{"n_layer": 12, "d_model": 384, "n_head": 12, "n_kv_head": 3, "head_dim": 32, "d_mlp": 768, "vocab_size": 8192, "activation": "swiglu", "norm": "rmsnorm", "norm_place": "pre", "norm_eps": 1e-05, "positions": "rope", "rope_base": 100000.0, "rope_fraction": 1.0, "qk_norm": false, "attn_scale": 0.177, "bias": "none", "tie_embeddings": false, "parallel_block": false, "init": "normal", "init_std_qkv": 0.0255, "init_std_o": 0.0255, "init_std_up": 0.0255, "init_std_down": 0.0, "optimizer": "soap_variant", "lr": 0.00166, "beta1": 0.95, "beta2": 0.99, "weight_decay": 0.0, "lr_head": 0.00613, "warmup_steps": 200, "schedule": "wsd", "decay_fraction": 0.748, "decay_shape": "pow", "final_lr_fraction": 0.05, "batch_tokens": [32768, 65536], "seq_len": 2048, "doc_mask": false, "train_tokens": 381500000, "steps": 8180, "dataset": "wikipedia_en"}
Each number is 128 + 32 x the weight over its row's rms, rounded and kept within 0 to 255. Layers, rows and columns count from 0. The size above them is the row's rms in percent of the matrix's.

# layer 9 MLP up, 768x384, rms 0.12, rows 763-767, columns 288-335
size [104 108  99 101 100]
[[ 91 130 149 110 104 141 141 169 178 124  86  94 147 147 187 142 138 187  89 159 139 122 161  52  97  82 162 145 122 120 105 106  96 118 145 157 121 107 120 114 104 108  93 173 125 124 134 151]
 [108 151 130 146 158 103 150 108  88 166 127  91 129  98 160 104  95 159 161 134  85 193  65 105  78 169 121 125  80  93 155 111 140  90 121  97 140 114 118  66 116 148 128 116 116 113  94 101]
 [179 143 133  60 146 171 123  90 156 127 113  82 128 133 121 115 146 123 112 164 113 128 129 139 133 127 102 137  54 113 107 117  63 108 163 185 126 127 110 114 126  97 126 112 107 122  94 115]
 [ 78 157 107 113 116 163  86 132  89 145 148 106  74  54 163 181 164 158 113  54 135 145 155  99 155 146 110 138 120  81 202  90 166  92 148 165 120 125 107  73 172 111 131 143 103 103 166 155]
 [134 143 174 164 169 158 125 108  69 134 121 158 174 145  70 166 145 120  99  80 139 143 120 129 116 101 181 131 141 165 108 185 144 134 112  94 141 106  83 123 117 131 165  89  77 111 169 128]]
# layer 9 MLP down (transposed), 768x384, rms 0.115, rows 763-767, columns 288-335
size [101 107 104 100 100]
[[ 94  81  53 108 156 118  66 174  95 140 115 125 133  74 148 191 101 202 126 157 150 133 151 134  94  77 168 135 163 124 114 116 123 137 163 169 202 164 144  84 125 147 125 151 132 163 104 132]
 [106 162 106 148 130 155 121 137 153  90 144 168 173  65 101 152 103 197 122 143 121 130 160 138  95 125  98  85  96 193 146  88 128 145 136 166 151 113 111 181  97 173 169 149 126 123 107 130]
 [179 100 122 159 132 153 123 125 142 147 134 130 139 105 158 151 116  86 210  67 150  76  71 124  91 154 108 109 157 178 133  97 108 156 196 146  95 175 133 116 139 147 137 189 152 109  92 137]
 [ 91 140 100 125 134  39 108 131 158 124 109 102 114 158 189  88 114 102 136 129 159 140 115 122 122  75 160 152 135 147 161  79 136 136 111 130  98 112  62 112 117  82 175 149  86 175 165 126]
 [109 178  98 119 181 155  74  95 134 119 172 171  70 154 113 113 119  88 182  95 183  70 158 122 130  92 152 110 161 157  96 118 134  99 168  84  71 129 189 119 134 115 116  99  65  89 120 113]]
# layer 9 MLP gate, 768x384, rms 0.113, rows 764-767, columns 288-335
size [109 104 102 101]
[[ 57 104 137  78 144  79 129 139 178  92 121 184 124  98  66 127 112 107  72 118 175 138 141 111  77 136 101  90 123 156 121  96 183 144 108 112  90  95 153 126 102 180 115 164 153 124 112 136]
 [194 119 105 137 168 171 119 158  72 156 144 134 106 185 125 111 116 138 136 239 140 119 139 159 125 142 134  95 126 143 195  92 197 104  83  99 168 144 137 153 173 144 140 133 153 137  97 125]
 [176 161 133 124 153 165 164 133 104 150  98 111 142 137 140 158 226  76 124 127 173 187 143 154  84 198  94 178 144 118 146 196 179 187 127 203 110 154 133 154 110 121  97 116 156 104 101 104]
 [114  63 109 160  92 121 150 101 130 116  57 145 142 155 152 138 167 126 148 109 154 117 120  96 188 147 162  92 161 160 114  91 133 180 161 156 170  83 188 151 146 163 154 128 116 107 145 134]]